config.yaml
hidden_size: 448
norm_place: "pre"
norm_eps: 1e-05
rope_theta: 10000.0
attn_scale: 0.165
bias: "none"
init_std_o: 0.0
optimizer: "adamw"
beta1: 0.9
warmup_steps: 595
decay_fraction: 1.0
Each number is 500 + 25 x the weight over the matrix's rms, rounded and kept within 0 to 999. Layers, rows and columns count from 0. Numbers have three digits each.

# layer 2 MLP down (transposed), 3584x448, rms 0.0501, rows 2960-3066, columns 64-127
499501496460546431536495492500551531474459542515500476526498504547487522422549529480473491546504448504507523499543544516479514487399504439433471522485506516484483488426528483464506477522453486
472537513487494487495530506481545537500531508538512522481515501481485525520485511509502505470492435528503453500534518503533516480523518439554484486513520467520500471467492500531468485505540512
500535535553473489509476525472486465482539530488461500501498497499482534507518499532469473446493490541493537518534493487542493545511523518567544494447447482521504452537500523492520509476480498
547470489572546539436571504490529480509521535483490501504493490474457493533505488538517486460517496489500523480463539500516514529479514464477497472502513491553479531509478509491533514457465543
506467505507498460497543508511445505431518508435508488522534518500492518445521571435546492513518518520517493516548459537488488526512498450493556530508525521525526484505499519486513468493484519
507495493502494509510506499515498500502492505489495499507511499504509485498508500516494506505501498490493501496509500499500500499493487494505499515510496517487500484498488503495494498501497502
506435492509526500467516449461475487530536517515475505515536503510517467432489535499437473507509526454484525475509549522536497485440464551463516531512468500506477509494467499515505451452508533
492510504516483496492493487499514501516498515496504509513501499498494497496500499505487496498511514494503503520497510496500503498500498512505498502498489505508500500500511489512494507520518506
497544508493484491507506488516493496451480488505484493488556463473486537487544550512493492474521566515504486455489507439529509466491503503498570503513489501528483516503520488490491486502481499
513496478531466512533510497488451503509476473497507518503519483481459497498504499482484522537507462480481523518504494497516539501494502478484508474515542481475491493502495523525516502498477475
487491520518544492464519506464499510507476501458527503461478502466535461500499503484526498522458524508491460480505485539550535506498537480495543479495519483515495485521487515468524490515492475
516546470540496562492503487502483549466502524524487537497536506500485499542486472541510530447526536518477523514516483453541502505470483549477446468514509479521504484439484499543546528459521460
532514473493549542547469512524495531501541510510499505504499472494498543507481490501487492531483485504485510535518500503491475528425515519500514521511521511458499537506501499498515533491432510
431516520483484532485465484526481479476510507544507483499472461549503508488443498480509515496518470442512462535474526464518493463495465457458457479513524500516498518461534427499498473500448501
475474523453491482497537521453521502517505523553544458510494493488495476537544516519472486498544488493509501515465489513497492537512501519509519492486506509505493490503517475521501471510468516
513464507498486470506504440524467533496519479504500435523491469513520490495473501475508501532496520500507521505524457464471510463471476498463510490529501467458538482522529504497527490530525471
537523496498498473507543480495494467505497483498545454434475523468515462541472492532507510507564508496498570484500480513480483487470502514557547485513507503526547481456503544529502514485513504
519530487521499525504527474491513492502500495506501500494498507496523519496505497490488488520500510486511521502486493497510509486498490501500508499502498526500521511487507517504495512502518501
516539511485501466445455500487490466546473531533488531526507553491508486484482495484503504541514564479529472485496494535477496456497429502460518542488499490483488484542492468474496509511512488
502521498447486488517508492540527502505494489478466493526519512539534557487529554520481485494493486544549557486492461474533529519474500556476443532541479535436540519511502515508501546538539509
507520534479521515540514500510473464492488493460475496544518481513504477493554494510476514520509492506538477507480499506469525496473496487518520498507495472503461482487491500471545514479454524
483519517464484525495479529469539496491462496520531499499563496510494477532495535498558476485481483499497520520510476519494528516511504474477485507475500489547502480501498508482519476506454498
493451510498517524486526494514493467485514499503512510532523481490501521468498516508530475505510552487529511470474477507503544460504527485529516478507463493448549493523462543470546483470481500
479471512502476498499510519493470514472518512521520511480502570480483488521455475541499526563503493520463494513473481474471503482466507453510513503493506516521476504518465541432531492463454485
498469461502517468506454521478495488488476496519482452493527485541536519504447484503490473487528509488504477529450565415523555523500510511500485526508481493473471491503504491423441497498506497
499498504497516479506498494500496516495500501496502506505511502503473485486504511506497484504493504510492500498502496505474488491501501512490516496505498505507501494509508490491496498499489491
500499498496502495503492497502500494497492493510504500501500501500509503511500501505494497500504492508503500499489499500508496498493492498495487492501496493508497506496494485502500498503495497
482489459471528515506490483485494493481491538455498504455514500528516495520527482474492512508486460520505516496515497511462490521533515578489485494467540474535528551506521522483524483512492534
493540518473520495537553541510445503522500479474505476487509524504513476512524506523528525539443540514527516486510519493556507525470498520510497473554515479538489515557506468525500542529472514
507499493483500501515507494498486490492502491491502506501500497485505492492510499509503492498494492502495504504501512499500502500505492499500503495507494506516488511507498504496493490493503495
481504520470547496505483495499534525508547475503500516478516515493513519475553533473536536494457480545541498533523469452487456506483506524515490526482506462467487479491480509540531489505536465
497474544502511556565500535441504497515472509536498478484525485491458538459488426506513467508478551455495519450507493473425476519495491496502479527536461519437539498460451528480480472455480432
488499498511506491489500506498496509490500508503500514498507494488507493504501487500496519499503502506487500500498487486512486516498491493499518481512501492492490490501485504517486503490496507
493470483479499506488564500522524496520519514513505566513478485525537575516488486523510510443521456528502512533516505482463563511528445464510498548511519479496539515484479491517480511542514536
496504497485501496483515500498504493496489504504508499500501492491489482484499496505502502482498491497504504515497491502516487487492492489483500473504503498505490503492496507477505505500497482
524553526517463519525528528509475492487501498474522488499524483530453495489490494478481484488484512519464515463472525507500515522517511491541512480498525493485496493537490488567532515517513497
481520504504532512480499473489441487505500476509500530513455477451490551511529499524499516509473489488548528529462505473526475504537490531503503511508523518480483531493527492450501472506476569
558517530461525483502552522498488485501450481463469496527435517486506499491501527466483519551491485501482463518436511488497518510491482490494548475483494486483507472508459546502515498487457497
441513457479490530493520517532512499475503491494496531523484511497478501501489473478526554510466514479528480509470489489518492495555458523500516518481546487495490517459465472480520481449509521
446530525517528515475491520488467507502511509513495517493502475502473504502502503487529490530444550499492520486512505476509480517498528479498560523468513437487504528529518488485520490506483523
497501490453518544508509491497445510513520482465520451470499527478493504481502424538492449503484483454458496492488519481526466436489473529476466516477507477532484538513525469538497545526509506
486475475514506436487548509513473501509516504495472530574492473466523471478503528494520477563527472515520543528504543551503519493513492471510456476491543523521497539408496507470485482506422450
489524498534503480535513490480465505502505531486485537505481501482496492455535509486481518521467546496503493425499527480520498501488493476479505452505560490466448519501516508447498489501466517
526543502498477486505498514494488529503563493485512473498501488466486535485514462525519486470497463508525537504478447504499480498534525479478505531514492494491510505516507483511472502537498528
468486540440485489519484503495497543508501427504511501508519514502484499512484524462456490446494505502537477495495464511489487525507495539512586503516501464518491523433554472494430478559500563
505510513489510485508484479507508494489489507514510500505501494509513506500505484526506527498507498504498502508511510490487504509504498488504500497515491479494493500498502492503496491479516515
561508530496511490521519501522525494501527475505460509490457500473497464498504473490566541505529499483514473537527482492499456503488526467488511532530519495542507514500487538517511520536492501
499496506506492482510509505502487493531505489490503485513494498490521508488503504504523493514517513496504505485515493511502496493500479514498514486515479497490506490506497514516517474475512501
494522491507502477474486509496482498500503504502506499502503519496502510500487492500503492500518497485511506483477507509507499500504508487507521495497495509496494515504500494518515483484504501
507507496500497501510493496511510504504502514502510509507490489491499478496486520501503511520491487496500487495502490521513516491492523494485500486490495514495503515512510497472514491499492504
486491502496511459496490526487501430449469463517565518542506490545506477552492489525516498488537510491492498501515535505511556512494460547552447556505516494505500540539512499488457496527520512
500514490518469508547549519481491542514455523536495465544473524459498498493499502518560520506515438468476448522498494507501517472466479469523523496503484475455503485531506473542499495486529502
491520533508500490548490480541509501515476517452470461519511512518489518515532508455502501503509523540459497481510539434501483467502513549456501464507480505467516488498502482519507554468577517
496518495498508496501492517502501511508498505491481489478485495494483492507518485498505494496483503500504479484497490485505506497498511517489492491492479500485508511511504493487512510501509504
505506499451510570500454519420495548476518523513503490459446467469513483510531492490483524496456531471519523509528509452559446532553466497485520454505486547517499485436540536518465534496485463
498511501499493497502498501506494505503502492498499498507515502502489495495502501508497492502491512496503499497499503503504506505506510507488507490490518498502492501494498497497500500501504501
478479441515497546465541517544518522490518470512522530546492480482532467515545513514557477478471469553514528477537486442513503529487497474453514448534482486522511493510523511506493496476504510
494503525526474493481509573520494452477481472525520501491462480563495480493442460492515481514514521495525497547534473453566511494542510531495525531517520464498452475515477479495485496542473480
496503555536502495518522460452436505483498493517488484567555524540531541501517504442500488535497540496526476534522499551479487528533422482509542519494548484445541479543467506511512468514496470
490499490521503511484499487540506492496491534502490494518494498508490511539479500518505498509503480494524521511497484501486477466516519532510502502484485488505527491494527481492447456524523464
498528502495489465488491493511497472470497537503492478473523475491536514432520482463473470549529444509507481435433556508502536496489509465533521483536493468490511507515453425477493500451484480
474479466533513508506526532501491447502485483481510567509490520468514435540509438474469509533488471507518518523453523454485511450543506472447476512484531513524469512504521466528481546501466522
503467501452513481523517465496499527497540497510496516584495492518461524530447464524494502497495488434498472509539525528503487509495516520457484553471492523474484514507544515539516501500558512
501481481502510496489481495487499513492518502496525492516486498488504495494485502496490486514515510492513498498500498484497505493522469503519505490512494504508485509497483495506496471503500512
521488484491483488489484484488468489512503479523484469496505533471544480500488517424486518539470501502531548483481511488462475532500492518543505510468502512559479477534509504518428457491512471
518525502476516566553506475525528504445541475533476522528527504500460533513490509522521476518507476458503529527504514506462534526516523496472500497540467545486533529512522450523422513504500495
483517486504500498507495506490499502486497495521501474506493506484499513506510523497493512476499488500499511522488490497488500485497508482490522506498493483501498509506485501494504502496506502
447480485522481520467483499511486523472533500515493519501458500497470506470541489489525545445533513487464515479470496488505516518473509474520543473505531431517492503502471463483544500485514452
499484496530508483488448460491509528497503525538517486542484543543504514528516463493484488506514526460499494481520500509505452488489522469499432468486492488551518507486529503503539523482486508
486607523520438487471470533528494499494507473524494508479483484506507503499512506567476502477473538472487490494510489495496512462469496478533505459430513494506501535535555499503477483510541523
507505496503509511485491480511530481514507495500492504499515502507510496492509480486507498509487488484497502497481520499494504510495493502517491504495510515502501517500489497498492505492511501
485529468502563494539559488499545501487480499475508540501523481485498490511533522534478503506491455510525551473514502507513504541509489479509461447509488521461475482476477491504480547482496507
533494481487527492479511484477455538543481492469478503519530530526513495492506474528470464499502521517497500488500473568443580504490516447492446471498459523484475440488483491531460499517533533
490498454521483509489497525548506537404480491546482538539520521542469478514525439531525498473483543503461518516506523449528521508496503478499492536507515506556433463452495457522479507492532516
481550513494523545528521583523477507469456490485516447508520555508496517573508464471457494490477452506432501513486507519508548484465542496500512525455521473515485514511485486500494440480479500
457498557510509503502521462494492527528482507486463520517501462485474483444521506516485503501460547487493453525500536503490485531508535478471530499482516496488459539537511546451499454510483442
516489491423482519508451476538526495497510504488511500476493496521477513503507499566520470492498534543467486475510444463498501515504563491449485528523514491499516476463521522521481496482479494
537529516515445485476489506562485518526507504474572514455524521450523476545554491469549423424502500442465506492502546495482510479525515495463531470426474501530503503543581457483575507537528496
504474509485523515497529482487469548460493502546481496545538482499483528534542475490523500479461488544526516487508463506509535551526534555510437462468545515488573519464483493447554510456518529
499483538535478487513562464484486507500487531457505501499497510502461491515544553473518518457499457475524488510519481515472506536509490507455495518494535490525475503484536490463483539501504537
503501499498502504502502500497501492500501498497507505505502501497498496503502495494503503500499495503495499500505494498506499501497490507500496501505496498497503494503499509502500501497504498
500499497516515510489501485512500503508512496501495509496502488497501493503512495499502488508499484493498501498502510496512497517516492492503508495507509496505487517505508489506507503498506506
507499499544538517557529474491479498544455507493492447486499509492505519483511532494526504496536514498482501503494500577501533489525532555509465528494491551486511530472458519506511483482477525
489498495491504498499501509496502505490502502501503494498497495490488504491509496499490492501508502502503489508497512482506510506486494502496493514485492495495496501492498490515491502506501513
505510485480454500454503492497506491477525474515500528467531530513497473527461503473528449531464503525498492466492500536534528509474507483471475497522482494477513479493533465488502509510575548
514532504466464496513526514488515523510488475548542499497490503517461470550480515526553535503521490498503476507505492507534518486469507481482521527454512506514507523504499528507463531486523512
494539466526550517471530505458506479451491502502447552481540470555499498499523486550454481452572415518492574521507481483497460515478480515484483531479486500453512503522495527504494501556531515
532510495477459539501505494534479496513522480543515480537489512476482475540517513503527518497468497485483509507530518482520530524523535494492501502517536493514492516502508505532506463531503463
532533482459511514498496536509471477507495513484499525526519510496499460481542492539512524494475493520485520508529519494509526520474503450466450515476491525544491499534473508492478483515490488
470504518504480468498540479469493468485463498490503475478454460457452483527508520468528474520519437514454517517519498519500496503496475468478465484536548489511511526468526549464506487513497474
513508486463486519544506496477475567453505462477507490525540527536474543458537480473526514441496540484473528478492503529524480495514462476523546508479511505498489515500495478473519531545525480
480486472502583510495487482491527507555538520539545470457435516520538512477478482512434527498519487517553478454475447493508480504451495512538452463469508521558527472524535450498436410493483467
508501494486447508487497452486541525511464510570544477445505486514502483520482474493523499522486497506465532513460480493496446539529485515505514503506435484463478499535530492493557547518505532
502495504505497494504512479496504488506505494485513481501482495502498486497507503495505491496506511508505500501506492501497501499489485504502510485505490500521515508502514516479491506505515504
455532462483521436464544510442493511468481482515499509491478476472508509519476459465514474515537463480482506529446530523501435483505537466486507498526509531470502467484466505439508496531494505
503529487497548542517549482501420504494468520464483485495513492523508533553489499460509543422477489503499494503518529488464491512505506478499504489514495507495518486520467499505482495490475485
520521520491479523508527517505528538511500497482499511534541528523477469513499480489540496529474528496517502496483511509441511480477506463527514469503547502484518502484506524505531504525498517
490515499508500501498522489504500501504493518491497502513503493499492507511473501496513499488490504503500504499500498498509489493487506499513497512503514491494479500504501481502502496489515496
495517503510485508533516530495480489470517485537481440519474502490485487458525513476502496507518490474554534511463468499526484513502555514526527478531501510509452529498482495539518491487498510
503489478519496505515524501512500471505508496516518501499514521508513524505511486522507493499501491502498508493498506493514508486502504498512498510509494514514484515497504491497493495516506488
481514475511501509479517545504474534472534500539453495505498454479522416473494526561491479531437459531501465495537521527495536480509522440530473516424526448499559540509529516506497542543553546
466569503466476492469510530499490567486484486519446468553522504491435547478454506460494525463526541509492421495472526473484546510493513533503501522499525505507456531588502473515458502446473524
492474470539498486486493475486478475482450477534475500502484539473484463439547443540557499545471514462482555484475451511477484473496512507528470572533510490472516508530485506441557477513509540
479506470479495474490512505528524470479491477492513501507512496490483484472489485490502536512507540505576452476456495462540489496529483531466517526522532496512489513530483556537529488501482479
505495462477494513491504497483488512446507499513496517528543472510488488487495475494473462511470517507501499560464541470526555438423499468489481508467533550512493487530505487486505509474513466
513489465492489531488513498486490479475505480489426529480494493485476459471516415527473526454482521516480483506475454538529516552511541486477523491541512532477534501488494499506543546477513477
467453554448532531496444507504458481502440488496473475455568445475493508532515480514494526499508464525498494551491483523496540531493501495509496529580520477504504479535488470476503467484446465
# layer 2 MLP up, 3584x448, rms 0.0554, rows 2961-3067, columns 64-127
505476487476508493568495536513486472505505521457505492490479499514522490489460484476531553564487487433547531504508516539496534501478495475514423503473536522514575527525501492477474520527513524
506540518507557466495504468489509504515530457478527518439486500515534495436544523513527514501497470507533506542483449457501471509510530482503535485506445553466507494490493492538488544521451523
550494500541458482549490514526516535491510511471516501513494530502505500493517494449476488549489480534499485520519466514533520505484496526526495573492493513465512498452477491553518486510549491
510419482529467538544524538467463542484464509487491496479513498517491525479496470497495473460554508541471503550532468486486521502499483505461435501518494464499519474534543464481545553527472523
502483513496498493505475512493511505502497496487497506487494501507511498491489491511488499503515499490518503503508503497495494499499507496500499510495492506498503508494490488503510499496507500
503526473522481485510474543530511475498487496503480503481461510516511511476515487502425475448477501467513531516469527430469466485548441494480513525518446507505481556447402497540439505467482474
511491499503481498522496517509512506500495486490501502484489509485504499514507486505496505501502487493516507510526490487496498493506513503511498513497499511502510506479493489499496470502481511
568462488490531511502494499471469490519498476473500499453490494495541518524496496491481511528503533462507524539508484530469471530475513489517523490489481515508509497516493531459460508533502518
484489512527504518469518524506494471480522509513481514460483502449542488475522504529496474523520473501500519502471516525518470484508473512500512482469472560518482541479505496499508566513461526
488524538540494483488497530481516497469488495513512489496495548511475534497491524468460499485503482499501502520503513489505448521534478570510466506519504483542466494482474493541497491517514487
555484550514496477535475511496551488521541497494508425443477496514513523486508510484505485518499498478511512491495483545454492488483504455489559489510503521494561507543489507477535522572477508
486517483517488523499534539490508478531470520445491472501474534498485494511493458522489469496503504489438515504486480523444508522507527494506479532509443482476507511526531481534482483480486547
567486466521478482515511524509516534495502458478505491503527511456548516506464520505557484578503431461554472516582509459473490509588486508495474527493510551517529482497517490468519486500522561
522490472520494504525469532502504507459478502464433483526477518498553507511503480475496497499486531489516473486498495555504511486502489514503450525488500515489503475488525470514485506550495513
519471494468547455516481513465514488519506524446448449506492496499517486536474506522513481474532485518547483481542484539471504518462466479481517505465468481493509476531519493477497471558463521
544490535488547478460448539494494506595523461535510509525481508524484542451493502501447554521537508515496495526473472520500474496503496514450531507496488538462508514433464554500465479537441511
503489493491472485516506517505503519518507497497482513493510502519509504476477499522469524504527489491476508519492500507494514492528514523502507508490474522499490521494497505516493487499503513
475492503541534530503549520510579494473485486483541473531471504457542519478483459515475509486530453448510489512497515514523458492518516531544481504481471531452493500496464532496479506521511515
507533460453530500501481504486500483545497540555519524437517493486508473474482407522500461461525540469509518518503515479440488442515479531516476507458497517504461539459522512472462472518431514
523508501476501473517511553491489461521494465507505522517492529486499459490466516465477509537493505503473510470486503542472519481546490519517493499477467522523504492453481492480454537544507525
529508507501520493513531513504499503532499504489516479479487500496538501474480499482462513525509478498508536528501498514472466511504499498507472489510502528520505509491481503494457479490499523
498513502501502477500505510503547543502513500496469501528489521505498495489501471529484487494540476518531497502540476525515502471507495530520497541474491500482511531490479499522498496502507516
527513516470499501501498504535518513527493483525505495517508481525506536506523485477522483488518470518490501536553452536488499497505483507497492459477519521514496486502510462522511493492571521
582523461483512502509537509450554486489441473479526491448454509502494515480549495489493505526475467515583473454475459495513475459507463563478479460554536499482531508528450537479514528541499508
528492508501507486502514505494507489510479489501514490492499508498511509495507497511507513495524509498504513502522495500504515508507489515523507500501488513482493508478492484522505480504496518
508493503487501490504488512509509514509496505478503491494509498509505495495508505499501502508520509491494501498513505501500506500502488515506499512481492498497509524486491492509495502496485504
496490527494482541494535502498502489521504494523501454514497487480492476540516531490540495509514475479496481566478498508472451495491445495488500510458500530522525517480523489503540519520482529
527469464551529516484518502497541483511486472510527485465483491551516535484519443485432464514570459468448497501478438505436481472549453531567505470448437491498477538481475520486490530498524516
508493507499497493516493509503515510520503487499491489489490512490520501506498505495500508502515497497516502508509504504501506498503505505509497510502492514492505509504486497520503503502491509
539483492522534510548501529519480519512465484462493444482454502483459494488489515492470554508469489443531515486479480489459496492447471534481544510488473535485461519489477526535506522502479487
480521531464476473540527508517513552535486477507547400467486569514484509528534501503510514445537499530546570498502526519494414474531486529531507509542442473534453524454487505580421526464438495
513488521496510495522493509502527510519506514492496505513501531495505499486493494515492510493510497499500483506515502497469499499519474495513495507483497513488499505492496484503499497495488501
537498500485495472536504495466530538506516471476520459489540515527474484503493477493516518507465513487484543531541486502489513547501547496506497471502504509457478512505551504496517500527466513
507484496507495486523484507517510513505519508502494505493497514488513499494496499521512496518516475488489501503500512517486514504501495513518493509486490519504502508483492495512497499500492505
479517462491523510484504517482524481490481471505499528528511559477505458527521513491501532493513488534498536500472457492516469470510513553496484515511464504508539535486500493530510489526487477
526479478491508508468522539487522508465487534491476475492501494449520450485504480508511495492480474523487475512492499560500505511462534447513508468472472519493469499502500513563486523519538552
532453486565481487536481509472503476535507499491508460461487499481553514529452441512467501541553487547486483542495539445508483479507482522543409512503484478534524526518485504491500455491480486
475517509525540479549541502473479534498487435477555517519448535486514465479496524536488540547508484501521547511533517551509457451468488497511530460518486489493523580490507519516505480521500509
510532495500500503493502515508521468490480507455481502496489534502495504480476428497500539477496439465509512531492490513464521415482459486508499485493472552541523501499496554532465499488521538
483514493500476481511492533504494499511516491501455488484513506522496525515470521511493525470510494517523495535491488522529495499482516505518474499491438486508537563498507499510505500582477464
488510456529537495498510481508530492499516466493511513503517522484542488510500467483500509502483520472521432459473477513489470509552536501528484475458464508477467491485498496514491547503489511
517509498472521502502500527506549514469445485504495497508445518509470495463515497534465554498482463498524547542507514505484487510468511495536482521484495528483535492460494483528531510491493470
534472497502532559525562533531508540484476500477478490513527550485448502459488490508534484505486509532546536529518489487508512499493503565505488514506499518502524530444492526548499491482478473
480469486519509488481453470488571500524534467505491470477485475472535531417524497505502525490483574538479526486518520523467462508503435475498502505511502504507488502487466452522480561554499513
523473501506505504503502497497509531508496505487512487510487505508505496510500503497497496495513500479499519506516506521496494503509487515494498504492496513489510528503503501515496497487481491
545517519492504490463501547502497511531491491506508505490463515477506514501495483512502526533495502499474489504504477515477472484533481485537473523497502530470469486502470515540493476501472530
514490494500494494499507511495521517501490495509497496486499521517514523509486476510488519516510492498511503506517491505491497501492509514511486505496481497486498508494522489522472508500493491
519491500514502513516492503511519530504490496508510498503486509498492512493471493508486509503497491495488504520495495513492501484518493511520477507495492508500494513488491502502489492518505508
514500505511485503510499508509512519519490492487491488490503515503506502493498494507487511523513496491493497504518493520479514505535501530519487515514503507498521512484491495509479498483487525
528511478479553505517447537500529512487499408464550508450469505471483475449520481535464536509492530436514556550456486435452456525481496511508489474439532496501451485526473570488500524534463564
562466472477470544486465557515523517486451476507550473473530533497559510503455484499523481535530492488494499533511467470510474478481508477564484546509510507485509503483437532517482437502520488
537443472496497517516490493533515538505460510470507462504485480486511475532519477468521448496506477489472499533494498516484518523511495519503530514504480512528531474511527503500496499487508505
519489487500511508513506511504517492499499505487498501497500518494511525510482500524494502518533492493504523498510487504484487508507498492519482504507480517497494497490490499515479500494486511
511493561472503470492507483454482476561478468444452431470518484505525498479503490481521443551543494496478491506506504476440485523510535527511472526487479495505557437504463470469487527475389469
505502492507493511511494503496499501500489505499518495499499505503502496507513481514504499503511496498493501504508511501499492497508489504523487513500491499508491497485496497507494500496491502
507487470523512529512523494530477504511486538513473439496475488494533484470440488474512470469502507448553518499495485490515532495485479468524509522500483489502507519507500564532521473514476600
528454543446482451538514520544512473513485516490473502468478500465557468505480520458471538528525470490473457462511512496431436507507531475521518553447479507494490487524525509524497436498474499
518482519510533530529515452418467531531469505530559500493503481479503554495503473481458456489557474500484539510486503508474519482440504475470511519497433521516506497429484498489501497505470507
518506477504495523497487522497490492535508484508468489494501495524498507526521524442525479514522490468447476453480453501464492538522507476482484523536492548499482450467459561487488523479480461
549493493494488486514531485464510494534471512480503454486466484493551498490515520469472528525536521502534467543536519470496457493480489502514513496556504550486557482491510494512475474508461476
478500523487515484556471532498488504540487477494536493470421543493509486455483470513420519491478512489500509528486464490529455495484482492486522549510459495497498497431456477498482511512442494
480560498490474498490485522460461524524491508559502512517478542505483545532510533522431507485516503497550524467491544507518502470500518528526487499518417525488489567485475498496515462507483487
520491494523505500506495509497505503498493489499493475486495524507520502499478495511485498525524510498509508502518495503481481509502497501504485498481497501493496524471489503493489494505495502
516488492491497458492494491491515556507479461507493496460484525493512524524501503497496505508552485490529490517511485501545467506488481524483491531494520507491517510453489552531493486542455491
489510514517450515491503547529525451489482504488493481474496502484517503525464440500461503493516450522486512474464486502455473537517490507513503489511479573490534494514555531559464455507498521
512475511500508507503508508505511508507492498490490504488493510496507493507486490503488495498498484500506522502497503496482502513496489525499504503482472521506513509501504495496504475497495518
484465509464516521561515519476487479545492455504471494487498514531533479515447511504489504544489535464533511525483476466450468509488488502517526501490511497503503530511485488509452479486531500
494461511478512490560473511511514495462512491484457468498513519507510488494499479496462479469535498505521464494470513492523455493517473520513519510497489499493553548526462490509503490509527521
502503486479516506530452515479516446502432497431472423493504501483502479492491469511511519518474522530431489518501513502453467558534484587532468539489462498522524506520500511475484505532469541
517487481493498482504507498491509497511515476495490481477485503494519534503520506517477497516529475503489490519511487498490486493507511515523477516502479526489509517493499529505498503498492500
555457520512533527502508485484505467486496527475518434489481482524512484487490518513519491520521510500481515517577441495517527528534473543519463519516518528458534515476497527472476429484482503
551493522550490479529558484464520538487485521487481467487492465465538529465510446512444510558515514468505524548506510487486497519555461514541499530452439507472516470507505539539567493541444491
484453508485508512490441509485520440506517502429473475466460495493534503543518446517504477477516468505494503520534472483444449461522517489494500507494497550487549473510497468475466448525530534
507494496498484493475496491472499490589512505500489532489509524476490527540434512506536486498485468476511511553501518484510480527493544480480465503535473511463541466475477481495520513514530514
522497481522498513504479535487468516515465508507496480476517535501512490547509518505449528512465478483461512491541547455456524567473475453513495527502503497462490454466506510517482520501494486
471521510499480502467467493487528466561447494465468489482458545515489513497509489461519520517471516522505497504494475544466475515485509474472525502533514574480480489464472501460491458518499500
611463493449485490591488465499467471556520471470555450467489492523538487528525463527466464561564523532461580497492515437529491557535524559480532526466493467501500532530569535495458528462527477
514485513496522556563510497478482502495472496459486477461408501509495499495505476513473487536528480459472532482513500509419483542579505507503489537488502476500503493501524535523490454507519481
465486518474523499478461501530492455525471499498464466474458541505499499463488449512500468529493499523454535498512462544487521502474540529491476439516503490465521516493485496546485466546494522
507495493511496505501488509505509499507498496496499505510499511494500503495498496497495506503506493499499495500503510507502497502517497505507511490507494504491511508497505487511497504500489498
522484509506496493508484504488508494513491484505496484497508498523513500500491500501495501506505507494503503509508503512489496497513498502512503500498482512493510513485487493518492496501494516
511440484488464499508506521502522450482464536497468510504463500483530468475492455510481495517525513470484481503494505476473514493509475504493494482456437506547508530528491494507483495529475512
525500496513501489510492508490515505516495484477503488508494515509532494510495497509498518507515472508514523487524492495484483500522512521498500505505487527496516499499509507513518513496511499
511454525483454493509492486469470513533517479507502493489496509508555507516491474514465490551489481506523510489483494501495510494502503487479498527510521503522482482510489490487474457511505479
528434535520500493516499470506500498512494515463470450501514524455520521479468528496494519545477500494562513452544519530503475481537454493491438536486522514514566518527529465532486428469464519
533505499510470503560515580493492531495509540476537500430451482554484477506463512515446511489571502475519500527482483494480474498516493525477515470542444569467473476502471468526439463496466541
534490455468482517505515537500531502510452486478448488505456505488491537441499478538533510487520475448539517543531477513479542487502498498522500500479504547552513526438476526563474525492498529
493469458494466530500488542502526499508514499498491547513520504506530502492493462505473542508506501468498489501513496561511519503484503546505465464517443495488499531504458486543462527461554489
506465456513484474465439495517498505509501517484466466506516514481557510506541494496500476497516494470491510464480496487475532457476503494506492485494458520496502497492507479492476502565514518
508503522493460477473523511509507522501515507543476486486526571491492488504536481521497522491496494489497482471522439498497516512490518534546486534509508543495501475477494514499498477452495485
526446504482536496486488525472445481530455506530467488491465523505543492555531486447458567546477536539490516514470440485471472456472494500510520484523459474454497542503451515512545460520491497
594488560503458499592487529452521476494485466531468448465510487517483508491491506440463498538488481530489490476481490496472509507504496519496498537529501490543513477516519484480418538544519495
514488495496501494519492499502498504515503498487516503491496510494509499489498502522494493508515494509502508490517508502500503503500500495511483506504495508488510507507497511518488499511497519
483480539496482540521491536460468509477512529535517561499536469522487519474452523519505542502530532466498463527494525435484449549519501526513494531540493533468445501526497472508493517564487548
523479504486468507525494511533495554498512478532541521450501507506523505504529488505458487516514489493514494442465524540488465526476497517492476455521463543495501507473484522469509519511501502
488500474519533555539524522485507497540501475465496500476484502490528511462495490519484513500492526493512520511504461490509468511546497500528521513512488503452500522473463504532511483516457489
521506488514505511507485523486514504503502506503498491508502515482519480499504484514503533502500487493494490510519491508495501501501525520499506509515485529499508509503491509499497497514491511
541504484504483501524494538494485502498456492506495495473475549510559513468521472500474493558537534506520512511510478527480500507463482514593491480495469535465500481467482510480472491531478481
506490506498506493516481519497519496508494501496526476510501530489507496497487496515494508506513502497510521509493472516483488496500493496505494500493487488492493510482493501531482500494484504
527491509463513507482477508479495537514472491497489534458492543511552507452495443501490538518490542526511487502474464469479517499493484480549502505546454505468488528506492526516480509546516521
488490529475509495484429494462532501477531539472465481468499513526507459489516459553499492526552520456466530508511488519511452488524508469487485471455507514508571492467513463480475436529496516
489505513544540479515533516503530542492528520512450510508515522503462516472498518466509502491553490479484490538513542547510513520482499495550520493463474491506506530448504471529481514478503506
504502459508550517566518535486545468460502507502455457483486515451535518521509509505491510473511474452511531522503488528466468490521494485545464510467501519517517462529503530498484496470452486
511513521508522493486532512498544510489507518507504487525466517463546565505499498515483552481488497566497504488515466536482478559552410556476456494547465555483499485484518463515499529475482550
525434539537521481538454501490468473549500473473520474432506491523494517451471543489494486557502485501493524524561506531483462500482461487551517459489448522508510474485459519503496498445516499
523524498510484458505522516486470518517526509513560523509480554539575505544527483513483484494467589498536546446557524553524535540549496512510491481549492545495474497480484557492486496564508508
500484455527484527527458540442498524488505496510494528505502512488519473501519528490489516513500492464499462501490533504505507514508509499498480479497463504505480482495473455516494472515515543